{"init_std_o": 0.0398, "optimizer": "muon_variant", "weight_decay": 0.0}
Each number is 128 + 32 x the weight over its row's rms, rounded and kept within 0 to 255. Layers, rows and columns count from 0. The size above them is the row's rms in percent of the matrix's.

# layer 6 attention output, 384x384, rms 0.0398, rows 264-383, columns 336-383
size [ 90 104  95 106 103  96 102  97 106 105  98  95 102 104 100  93  93  96  98  99 101 107 102 105 112  97  92 101 111 102  96 100  98  97  99 101  96  98 105 106  95 101  99 106 104 106  97 101  99 106  99 101 105 113  95 101  93 100  98 102 105  95 108 106 104  98 100  99  97  92  95  97 105 100 102 105 102  91 103 105 100 103  89 105  95 105  99 103 108 101 101 105 102 100  91  93 104  98 105  95 100 100 101 110  93 104 105 109 102 103  97  95  93  88 102  98  94 102 103 101]
[[ 98 112 179  69  55 162  71 132 179 117 143 100  77  85  97 179 145  89 139 171 194 193 141 156 153 167 170 107 116 140 119 162  94 135 179 126 148 178 100 147 106 164 132 108 129 122 166 103]
 [117 142 177 124 100 110 131 138  69 129 187  87 163 113 165 166 137 100 151 169 175 159  72 172 127 166 136 176 156 129 133 141 100 155 116 170 146 124 117 121 179 124 121 135 217  96 142 157]
 [124 104 119  62 138 115 156 147 182 109 121 107 142  88 170 112 146 136 103 136  96 137 117 134  92 174 113  51 167 116 151  62 109 169 108 111 101  97 174  92  93 151 133 131 110 148  79 157]
 [137 108 145  88  63 103 105 112 161 177 139 162  85 122 145 107 111 131 149 166 113  69 147 148 142 138 122 144 124 173 131 161 122 175 140 152 157 134 131  78 140 142 157 153 140 192 145 109]
 [133 141 167  91 194 138 109 120  99 118 130 166  77 127 111  73 109  87 139 206 140 164 166  60 106 166 114 139 124 103 174 100 170 162 130 126 111 141  89  56 127 141 117 139 156 120 130 154]
 [113  97 165 130 135  56 130 120 129 118 133 110 141 133  81 129 109 123 166 227 120 112  99 171  69 140  78  84 104 137 120  81 137 175  88 183 149 129 171 123 166 140  89 151 169 114  56 132]
 [169 142  95 157 187 112  91 172 146 145 121 180 129 154  77  87 180 166 135  80 146 177 107 162 139  62  83 106  60 193 167  86 208 115 109  78 212 153 126  94  86 139 103 108 120 110 134 155]
 [191 117 133 170 126 106 135  67 110  76  91 120  94 146  95 214 116  83  48 127  67  88 132 132  79 148  89  81 145 164 148  70 141 144 123  44 106 194 114 137 111 103 117 164 124 117 189  99]
 [134 128  59 133 151 128 121 163 167 140 136 125 173 152 130 169 107 144 144 158  73 112  82 139 161 121  66 178 119 133 111 199 112  94 111 119 127 134  95 115 108 113 129 130 132 114  71  98]
 [167 100 135  89 125 173 163 172 143  76  88 203 155  88  88 119  83  82 189  88 125 117 147 179 143  98 149 124 102 124 196 101 132 158 112 114 135 128  73 138 106 116  80  76  87 128  98  51]
 [114 120 127 131  91 167 134 159 132  82 145 136 119 156 142 147 120  57 144  99 114 165 202 116 113  67 143 145  66 128 111 114  96 111  43 150 166 114 150 147  93 139  81 105 130 105 124 155]
 [ 96 162 136 136  66 141  72 134 112 140  79 104  72 178 131 130 112 130  95  85 120 150  98  75  80 115 103  64  89 127 106 224 120 122 179 116 115 169  94 131 137 168 112 103 114 179  97 115]
 [156 162  62 174 181 134  98 121 147  96  85 102 134 183  96 149 120 132 142 110 167 148  99  53 120 156 174  82 163 115 167 138  91 186 145 114 214 143 153  99 103 178 159 111 146 165 102 121]
 [120 123 115 104 101 130 177 112 184 116  70 104 130  74 127 154 155 153 118  93 112 113 209 105 162 107  89  62 112 143  59 123 166  79 115 175  86  95  81 179 154 138 120 218 167 145 168 132]
 [115 124 172 131 157 153 111  47 192 120 117 154 145 158 120 114 123 155 143 120 125 191 140  86  62 128 126 152 167 127 110  80 125 133 117 153  73  94 114 181 111 111 131 118 153 108  83 144]
 [163 141 134 189 141  53  83 148 141 140 125 152 158 168 143  98 160  95 115 158 165 118  99 108 106 136 111  98 151 169 128 163 153 117  94 114 131 152 146  96 181 164 153 111 146 138 112 122]
 [ 60  71 155 137 135 153  90 133 135 124 173  95 133 195 177 148 126 212 167 201 103  95  76 192 166  80  81 110 138 193 140 168 118 116 132 137  69  77  77 206 124  79  84 156 157  77 140  63]
 [114 117 113 159 110 172 169 130 115 147 155 109  98 108  86 119 104  81 122 111 119 151  89 106 103 162 131  83 165 108 166 137  62 146 137 104 143 152  73 124 122 124 170  92 152  96 122 125]
 [127 117 199 212  85 137 124 154 175  90 156  96 100 111  59 107  42  99 110 163 110  86  97 102 113  82 173 117  58  99 139 143 146 147 158 119 141 133 139 192 111  80 123 189  80 118 131 127]
 [143 169  92 124 136 103 137  97 206  93 144 179 124  38 171  70 124 138 151 146 180 174  99  67 168 161 108 122  99 121 128 171 113 156 118 119 137 198 159 122 172 133 119 141  93 135  91  58]
 [130 136 129 130 138 147 152 141  92 107 102 130  89 119 122 172 108 135  96 147  70 134 128 118  95  67 144  48 136 160 118 172 126 116 141 172 165 115 156 129 182 123 114 122 134 149 175 171]
 [135  89 141  85 110 122 100  76 125 165 168 163 139  73 185  76 149  23 130 142 146 176 137 109 140 131 153  74 115 163 152  80  97 108 116 111 126 136 103 151 113  64  93 128 218 151 190 135]
 [134 163 148 195 137  87  69 188 108 106 126 101 101  94 143 128 153 103 135 104 157 126 125 115 143 107 126 114  87 105 182  53  90  99  97 124 129 125 135 131 114 161 150 160 124  84  84 176]
 [ 94 165 170  67 147 108 153 124 162 140 120 148  83 138  23 133 133 114  29 126  87 162 174 157 125 145 134 134 172 142  58  91  83 100 102 143  40 152  85 121 132 180 160 175 142 130 182 163]
 [158  83 153  89 112  76 203 135 177 170 134 106 112 183 180 123 208 128 114  83  88 118 191 178 106  33 172  87 147 115 168 171 128  98 136  67 197 110 163 129 155 160 149 130 166 157 175 148]
 [ 99 129 169 104 168 111 138 167 115 204 120 139 104 112 134  69  84 128 162  70 106  84  85 129  66  94 110 118 108 139 145  74 164  97 165 176 179 171  88 121 104 179 129  98 125 169 125 125]
 [125  91 121 115 181 118  65 110 104  91  79 124  79 103 196  70 195 115 115 141 120 138  55 115 143 106 144 174 143 176 115 156  93 191 154  72  65 133 162 104 121  81 125 116 169 143 123 129]
 [190 147 104 149 129 193 135  88 146 144 164 174 165 159 126 100 149 158 132 152 108 146 182 147  89 114  41 185 130 157 174 130 167 160  69 109 123 107 132 118  86 151 138 164  70 126 128  89]
 [168 130 130 157 149 126 143  98 149 111 149 210 197  52 160 194 133 154  70 120 153  95 102 128 133  91 161 113 157 107  58  60 208 153 130  82 109 117 133  84 173 110 108 147 131 112 102  94]
 [151 106 105 128 138  68  73 139 114 190 136  97 137 110 107 157 146  65 120  79 165 128 119  97  70 137 175 111 157 143 118 149 114 177 164  95 160 115 174 139 150 116 116 134  95 178  98 185]
 [ 45 129 176  94  95 196 123 105  64 144 190 142 108 104 117 162 108 121 132 157 158 160 209  52 110 114 134  82 125  93 172  99  54 125 194 184  69 143  87 140 150 158  77 117 119 131 160 172]
 [161 164 204 127  86 181 116 155 131 122 109 152 160 147  87 165  73  82 110 152 137 141 109  96  91 121 105 139 133 127 114 109 103 120 168 155 170 142 138 108 115 103 127 132 180 135 114 163]
 [117 140 100  88 164 168 142 113 165  91 132  97 147 147 105 149 213 185 117 127 111 118 142 121  99 131 188 151 146 201  28 135 179  74 168 135 122 128 150 155 124 163 130  67  90 177 137  90]
 [116 121 135 120 148  71 160 104 136  80 126 166  97 128 130 127 159 159 166 144 139 154 128 113 108 102  66 101 155 106 108 157 211 171 143 112 120 106 118 125 195 158  78 143 134 187 110 189]
 [191 117 113  87 136 122 147 163 146 175 215 128 127 142  99  76  91 176 156 115 141 132 154  97 147 156 146 107 164 129 125 109 142 169 160 131 128 171  84 104 162 136  87 128 108 142 150 115]
 [ 90  91 189  52 134 130 134 155 166 152  92 100 182 207 133  91 160 199 111 179 131  65  99 241 175 178  97 180 154  96 146 118 155 141 141 152  72 136  92 158 149 143 124 138 118 188 170 137]
 [117 156  71 135 140 154  86 122 150 114 134  85 154 168 123  41 141 160 106 131 151 188 147 100 164 134 140 189  59 102 123 136  82  97 114 119 158  73  82  87 126 107  83 171  78 142 107 108]
 [160 139 179  96 119 105 122 142 103 173 152 115  36 134  97 139  58 138 150  95 124 107 120 172  74 109 153  85  88 117 161 102 152 160 120 150 126 157 178 113 132 118 131  83  82 129 124 160]
 [ 98 208 113 173  98  98  31 150  61 156  63  85 140  77 114  75 124 120 149 144 141  91 125 156 194 132 139  59  91  64 201 103  96 126 140 171 108 101 144  91 144 179 122 129 100 103 115 165]
 [175 143 128  97 129 127  82 117  94 121  47 155 143 124 100 158 117 102 148 110 199  83  97  99  58 141 115 164 128 175 132 167 114 138 121 135 166 123 104 178 133  90 165 120 137 164 129 143]
 [ 74 126 100 137 132 195 117  58 109 131 179 122 139 166 151 121 102 104 137 156 127 112 125  87  52 200 134 148 153 102  74 103 147  19  65 127 149 112 149  68 125 110 120 131 149 146 170 124]
 [178 162  90 153 160 163 130 131 190 142 116 131 148 120 161  94  89 103 183 166 105 108 121  97 127 133 150 155  79 117 147  98 140 195 163 145 131 151  97  67 165 105  89 122 147 136 181 180]
 [166  48 109  83 147 121 128  95 171 133 145 171 135 108 123  98  78 122 137 121  71 161 162 140 132 134 167 106 140  28 121 149 106 146 105 105 128 116 113 134 117  93 125 119  85  98 101 124]
 [ 86  78 173 129 126 160 106 149 153 123 105 133 176 183 127 116 142 109 136 206 147  87 128 239 152 157  86 120 149 138 138 147 204 153  90 125 136 140 148 186  80 166  65 157  82 121 140  88]
 [102 156 118 126 105 129 134 157 125 126 190 189 119 128  97 179 110 149  84 165 118 145 135 144 148 106 152 128 127  68  88 167 132 141 153  96 138 102 114 164 127 144  82 162 109 122 113  87]
 [ 76 100  43 172 149  65 137 149 139 143 161 106 149 126 130 119 108 233 151 105 156 110 129 134 120 106 168 148 116 141 124 124 190 161 189  86 109 169  72 132 169 166 151 207  96 119 177 101]
 [163 184 128  98 181 191 160 128 122 147 122  86 133 135 140 157 159 118 117 148  48 103 137 143 125 163 127  78 127 130 185  64 139 129 125 176 116 134 174 145  87 102 128 144 124 162 145  66]
 [162 168 138 169 117 127  91 101 111 174 129 169 128 106 137  94 109 143 166 142  86 128 140 119 117  86 172 167  88 168 166  75  87 111 131 105  73  71 232 106 115 159  99 154 119 100 182 114]
 [ 66  99 154 178 100 165 191  90 112 136  66 108 200 124  99 122 169 168 100 190 113 158 131  81 103 116 150 181  82 124 150 166 167 134 104  95 118  75 129 135  97 120 111 138 193 145  71 106]
 [142 169  80 162 129 126 138 118 152 133 193 149  58 189 128 166  77 183 121 109 165 183 120 186 165 104 190 161 161 148 176 155 169 107  76 116 135  67 180 141 155 233 166 144 109  50  97 169]
 [ 89  95 203  93 165 160 128  90  78 108  60 149 144 114 102 104  68 205 163 189 188 141  73 154 108 113 134  56 191 117 153 142  85 116  98 160 129 142 133 109 193  94 142 130 171 130  61 158]
 [102  73  64  94 190 133 144 162 157 134 124 201 167 189 104 139 138  99  98 117 166 133 127 106 113 161 111 188 115 148 133 128 181 142 116 128 179 139 119 117 128  87 129 130 109 193  71 103]
 [114 164 110 160 143 121 161 160  77  99 149  93  99 121 166 130 171 111 111 121 159 133  59 105  87 127 138 175 135 147 178 167 102 183  84 121 121 204 138 141 161 150 121 169 158  74  96 107]
 [156 104 103 185 160  96 134 134 141 145  96 108  32  92 122  97 109  99 106 134  84 173 104  85 137 156 150  85 107 128 131 112 104 220 215 170  96 182 164 138 101 152 136 167 112 150 136 200]
 [141 150 172 138  65 167 179  78 104 122 104 167 180  34 153 165 147 149 157  69 108 109 129 186 135  93  83 198 129 163 141  75  64  45 126  59 115 153 188  71 153 183 195 107 147 132  71 129]
 [156 105 103  96 115  70 110  55 110 133 174 157 151 120 126 143 105 109 153 166 135  80 152 111 106 137 112 100 144 178 142 150 187 110  64 101 123 141 149 138 145 141 140 159 121 138 142 189]
 [ 74 149 150  95 109 196 110 145  98  91 106 149 146  79  74 142  91  93 153 125 143  97 115 116  87 102  86 139 148 152 184  95 116  87 128 200 112 152  86 146 123 125  76 135 167 131 151 141]
 [133 158 114 118 131 131 171 165  97 127 130  92  88  70 190 110 138 124  97 204 123  93 129 117 103 121 118 147 193 132 141 162  83 110 142 100 116 135 122 129 165 171 101 139  62 127 123 118]
 [169 105 179 136 133 120 177 127 159 147 171 127  76 154 130  43  62 129 202 147 149 148  46 131 120 145 115 106  91 129 182 189 125 175  91 158 156 148  88 119 111 112 159 110 200 150  97  81]
 [ 89 109 165 138  97 137 103  96 120 121 140 104 115 129 151 149 142 100 178 143 137 128 151 136  79 151 140 155  85 170 147 132  90 135 119 200  99  85 202 176 119 183 118 124 105 158 167 103]
 [127 177 134 179 188 113 126 116 129 108 148  64  60 223 154 146 151 167 136  88 167  91 155  87 107 131 159 169 212 119 130  94  97 138  77 102 146 153 151  98 127  77 137 124 203 122 143 112]
 [122 124 135 188 146 151 108 135 120 123 171 122  80  95  69 140  78  88  99 123 136 145  53 151 121 172 150 148  87  78  99  69 158 192 101 178 160 152 187  69 154  98 208  98 190 134 150 180]
 [175 126 133 149 133 153 112 162 113 167 148 128 166 123 139  66  54 153  68 136  79 246 101  57 110 115  80 119 116 180 197 133 117  95 144 142 105 147 118 164 113 132 136 113  83  96 174 101]
 [189 220 108  74 127  46 203  92 127  91 197  91 103 120 169 159 108  65  81 125 116  74 114 143 129  72  94 141 196 140 168 141 128  94 198  96 113 167 139 125 107 175  98 139  98 106  95 122]
 [102  79 155 163 167 117 194  72 164  53 120 155 150 140 122  80  70 153 109 111 139  73  98  96 107 190 129 113 109 117 154 154 139 115 105 134 165  47 131 168 126  89 158 112 112 117  56 131]
 [177 122  78 124 108 118 161  94  95 118 144 101  93 114 118 139 143 150 105 153 185 136 141 200  97 136 115 101 129 167 149  70 106  82 111 121 160 178 151 166 103  82 135 154 142 127 138 140]
 [104 164 109  85 160  98 153 116  82  83 121 136 134 106 129 133 162  76 151 140 137 160  93 177 173 162  95 201 172 155 135 188  64 111 120 125 117 141  94 104 134 114 104 150  66  50 122  74]
 [171 132 155  85 140 121 111 126 110 164 171 102  46 128  78  51 152 134  70 115  40 151 154 101  82 163 166 176 147 145 132  99 116  92 122 105 125 113 143 133  94 121 107 169 142  89 138  64]
 [132 150 149 164 135 157 116 149  73 103 155 170 128 132 124 129 110 127 120  86 223  51 166 120 133  69  74 117 105  66 188 119 175  87 128 131 102 169  89  99 147 171  79  59 175  59 153 111]
 [135  72 128 118 125 111 144  79 134 118  67  97  65 131 141 111 176 144 158  76 105 161 143 129  95 159  74 107  98  66 142 100 103 159  99 224  85  88 111 183 122 117 153 112 139 104 124 112]
 [159 183 178  81 164 187 134 109 166 186 109 129  97 108 100 106  71  89 184  91 135  94  86 134 162 115  77 119 102  87  86 131 100 128 151 134 101 185 102 127 193 106 186 101 169 101  79 119]
 [100 144 117 129  43 118 109  89  88 119  90 125  91 158  92 181 155 137  79 159 179 134 107  92 122 133 118 135  71  90  64  73 107 137 137 111 196 183 137 137  93 103  45 191 119 130 106 129]
 [141  98 133 144  64  89 117 112 126 121  74 144 128 106 114  80  98 130 134 121 135 152  57 105 161  76 146  81 116 120 107 103  96 162 157 111 151 117 158 126 175 159  91 110  78 144 148 116]
 [ 99 176 158 118 188 136 117 118 108  97 106  79  72 194  94 125 160 139 117  72 173 108 102 116 106 105 143 158 143 169 162 159 100 120 148  98 153 142  93 138 164  79 113 121  60  35  97  88]
 [155 172 107 183  94 147 116 120 132  91  88 103 176  83  97 142 191  87 115 146 124 113 188  29 166 234 110 166 129 133 119 133 158 134 165 104 139 206  84 105 132  70  57 128 103  84 163 143]
 [117  79 101 171 134 122 124 127 162 202  73 109 112 144 155 161 168 107 146  98 148  96 184 112 131 139 107 161 193  70 145 153 130 118  89 183 142 110 183 209 152 111 137  88 156 103 101 163]
 [164 179 144  83 159 135 155 125 188 161 148 148 168 149 102 129 160 141 102 127 157 122  86 164  40 139 126 106 155  62 174 102 130  98 143  84 186  90 209 221 108  95 162 116 126  76  92 143]
 [148 114 129 154  82  75 104  67 130 160 179  94 168 121 100 190 131 110  96 126 146  84 143 126 144 163 191 114 137 121 111 106 118  86 186 159 116 137 110  93 141 183 154  96 145 135  85 100]
 [161  56 127  89 153  89  79 134 126 144 174 178 141  83  90  59 154  92 145 181 149 125 176  81  99  98 176  78 159 150 120 132 169 114 103 121 145  85 108  96 148 141 134 137  93 143 127 148]
 [175 158 132 134 180  80 157  83  82 151 153 108 164 162 149 147 137 154 210 165  76  94 172  94  99 117 146 174 134 130 175 109 153 123 122 186  97 111 156 140 104 119 147 146 147  99  79 152]
 [ 62 135  78 120 124  31  46 156 153 146 162 127 136 163 135 142  66 180 116 144 146 155 147  97 156 150 114  86 145 136 207 155 148 111 153 189 186 106 110 113 138  73 119 132 121 131 114 140]
 [133  68 158 202 140  98  71  87 147 103 116 149 169 137 153 154 131  56 126 102 149  38 232 166 157 171  45 181 162 148 148 193  55 182 147 143 111  76 139 167 151 101 163  91 152 140 130  72]
 [135  91 106 112 150 138 144 158 167 129  79 155  88  89 136 104 158  94 174 122 112 146 175  80 115 105 126 147 114 197 122 123  94 158  88 143 100  83 174 192 154 141 130 120 162  98 126 138]
 [128 102 113  56 126 167 201 136 143 124 101 147  44  93  92 110 111  70 122  81 150 181  84 109 124 143  94 119  81  50  89 111 151 132 119 126  97 140 125 160 146 191 148 140 117 134 130 167]
 [150 122 105 151  67  76 168 136 177 171 133 128 155  95 139  89  94 157  84  93 151  98 129  87  97 140  75  95 138 164 126 124 156 109  96 213 112 158 194  41 106  99 145 106  97 125 161 146]
 [ 99 123 162 186 151 114  41  70  74  71 104 142 121 209 129 103 101 107 141 124 112  56 111 147 106 123  98 132 152 130 148  72 116 158 150 119 130 139 109 104  68 144 100 138 130 129  78 107]
 [104 104 122 184 133 127 140  25 143 128  87 124 148 145 109 131  68 103 116 110 156 113  83 145  58 120 155 188 102 152 145 138 215 133 167 136 128 104 182 217 160  86 129 117  98 111 107  59]
 [ 98 103 151 141 111  80 188 205 152 146 111  75 104  98 149 158 251 116  95 138 156 193  84 200 153 145 141  73  99  97 120  94  45 143 173 113 159 130 185 188 154 147 152  80 125 176 135 141]
 [ 71 180 105 107 117 130 206 159 101 129  90 162 157 139 104 128 152 157 163 113 112 194  68 171 162 124  71 237 162  54 157  95  84 105 135 100 104 166  89 141  68 128  91 119  96 103  90  90]
 [188 120  82 115 146 163 185 166 126 150  71 127  99  80 109 131 155 124 191 125  65 183 147 152 155  63  85 117 147 226 133 124 133 182 120  96 102  84  59 182 114  85 121 178 195 140 114 145]
 [121 145 137 154 106 117 108 159  78 118  78 126  93 145 101 142 103  46 144  55 154  97 130 147  48 115 134 103  96  90 131  79 117 141 157 163 119 103 142 211 109 144  92  62 110  63 152  87]
 [104  58 142 187 205  90 120 127 171 117 113 121 103 125 107 151 158 145 101 177 137 172 160  96  89 130 105 129  78  91 107  96 174 143  94  79 113 146 149 160 165 135 117 160 176 109 199 134]
 [130 135 163 151 126 103 103 153 105 117  50 113 123 100 115 125 176 126 108 157 162 101 150 133 153 181 143 169  94 139 140  94 163 150  96 119 150 116 100 101 154 102 135 144 160 128 124 116]
 [135  39 148  72  99 138 135  94 115 128 155 136 141 130 125 148 100  96 147 158 111 123 134  87 172  76 112 129 134 158 169 173 148 106  92  44 118 207  96 115 140 133  90 168 138  56 120 155]
 [216  96 200 128 121 147  40  79  74 177 175 133 114 194 117 125 107 129 118 103 144 120 113 107 168 101 121 146  81 153  29 153 146 157 170 152 138 154 136 112 144  96 116 108 113 161 130 145]
 [ 99 179 164 103 163 144 212 162 113  86 162 172  82 132 112 175 140 115 125 147 113 142 157 126  84 157  41 211 188 148 130 103  96 161  75 129 124 108  78 130 137 144 112 138 113 162  92  81]
 [188  75  60 154  74 186 119 148  96 116 177 125 150 106 147 132 120  69 145 118 141 227 162 113  94 115 169  62 154 181 130 185 144 127 128 115  87 176 130 118  64  89  43 147 226  91 145 137]
 [135 148  90 105 115 167 126 120 112 101 127 107 130 197 165 151 177 204 152  97 130 123  62  63 158 199 179 149  83 161 118 157 101 125 150 178 147 143 142  82 171 134 114 116 189 129 129 105]
 [151 158 117 115 199 114 162 168 133 107 151 172 129 101  79 159 166 119 150  99 125 140 141 171 177  97 125  95  86  62 132  95  72  84 145 135 150 126  93 180 165  68 163  79 107 126 153 110]
 [ 69 155 108 141 100 222 151 119 146 184 153 109 133  68  89 132 101  39 117 127 177 139 148 127 123 165 115 135 171 109 147 132  75 128 113 138  83 138  92 162 107 162 110 106 171 121 135 100]
 [162 105 143 169 146 120  89  77 162 118 143 159 153 124 161 165 125 160 104 115  96 127 130 185 137  94  84 134 158 141 128 168 155  97 189  86 110  81 195 160 113  97  95 165  91 160  86 129]
 [ 68 154 140 111 117 122  84 143 113 137  58 156 158  72 109 113 126 163 107 134 153 197 136 125 113  83 120 133 171 100 116 119 160  28 203 103 100 145  90  93  83  94 125  91  63  67  57 114]
 [118 173 189 187  90 143 173 113 127 107  79 138 119 133 152 118  78  84 138 143 147 150 100 128  72  75 107  58 108  84 131 177 196 135 183 157 114 165 121 127 140 136 103 163 155 145 131 147]
 [ 83 151 177 161 140 145 122 173  92  33 111 127 121 116 189 129 159 164 104 102 119 123 164 100 153 123  83 124 122 115 155 169 255 155 140 112 111  54 143 190 133 182 147 133 141 177  99 162]
 [193 182  87 140  82 152 130  89 120 111  69  96 105  74 158  93 161 118 107  95 143 130 193 162 212  47 109 103 163  91 156 187 164 151 103  92 154 127  98 119 115  88 197 224 154 191 154 133]
 [110 186 131 167 149 151  59 110 111  99 115 114 132 122 112 165 223  86  89 162 167 144 107 133 202 149  59 135 101 118 164  84  69 131  99 112  72 141  68 191 127 125 188  56 136 130 155 126]
 [161  97 137 136 152 121 139 101 166  82 124  97  56 156 153 105  93 106 131  92 163 134 121 135  69 131 152 160 127  80 173 136 124 125 161 123 120  73  99 116 111 130 133 118 136 130 105 107]
 [105 122  88 185 106 177 164 131 152 124 153  79 142 139 111 119 178 105 102 136  45 165 179 146 141 156 187 130  99  88  76 112 173  54 135 123 194  99 154 159  88 176 125 145 105  76 112 150]
 [127 107 172 147 134 127 129 147 107  81 108 198 166  99 115 103 155  93  87 184 143  98  73 178 209 166 164  94 143 116 117 113  66 192  85 132 183  28 182 167 136  98 124  99 148 113 142 111]
 [104 167 122 112 108 166 129  85 107  67 193  87 177 103  88 155 146  62 129 117 111 167  49 113 142 173 142  56 151  98  87  53 147 138 164 153 149 159 129 161 176  65 130 139 128 143 126  90]
 [ 99 111 119 108 151 169  97 120 136 137 114  87 107 102 127 143 117 175  82 173 127 159 117 106 109 120 134 123 100 121  88 179 120 125 160 116 118 134  58 127 143 118 145 154 110 141 132  91]
 [110  61  77 132  55 139 123  98 116 141 148 140 137 128  66 135 111 145 137 142 108 102 189 132  97 113 168 167  97 119  77 104 122 101 105  97 102 129 167  44 153 132 135 174 124 157  90 108]
 [ 70 154 161  99 133 123 103 154  80 204 117  56 104 142  23  40 164 176 175  93 110 122 159 219 115 130 167 179 132  99 142  88 137 110 173 223  98 122 118 146  54 140 135 101  86 145 142 147]
 [111 146 108 134 115 107 132 127 113 147  97  96 129 173 145 164 182 117 154 101 138 118 189 161  73 107 115 134 135 174  69 161 132  64 135  94 108  68 115 189 143 150 117 184  78 116 199 156]
 [127 140 200 116 103 128 105 194  95 161 147 110 155 163 179 108 124 121 169 123 184 145  77 192 140 123  77 106 128 155  13 101 108 130 112 180  82 106  54 110 177 139 123 112 102 186 120 117]
 [191 132  98 170 132  99 121 143 123  82 100 115 101 134  66  96  82  86 168  58 103 114 122 133 110  88 167 168 113  99 134  85 115 159 101 128 241 195 100 135 195 131 139 140  75 157 118  80]
 [121 162 130  96  90 116  50  83 128 158 217 106  92 107 140 121 152  98 159 105  68  85 102 109 123 158 150 166 154 123 194 111  81 154 129 159  83 155 132  70 121 190 132 158 193 180 163 184]
 [104  99 109 114 120 186 143 115 205 107  85  85 136 142 154 174  97 147  97 160  85 170 124 106 134 139 196 125  61 130 113 181 131 164  89 106 137 141 147 117 138 147 146 113 106 129 115 196]
 [ 50  50 136  51 137 151 138  32 129 125 115 129 176 143 102 139 109 201 147 121 124 106 112 136  79 161 100 167 102  95  94 175 208 135 128 169  94 113  71 113 120  90  99 108 153 100  68 100]
 [152 148 157 160 147 167 124 126  46  63 111 112 153 158 140 145 114 147 136 230 138 124 110 174 144 159 170 240  92 115 131 113 194 178 143 145 124 109 143 122 114 107 175 170 104 115 121  98]]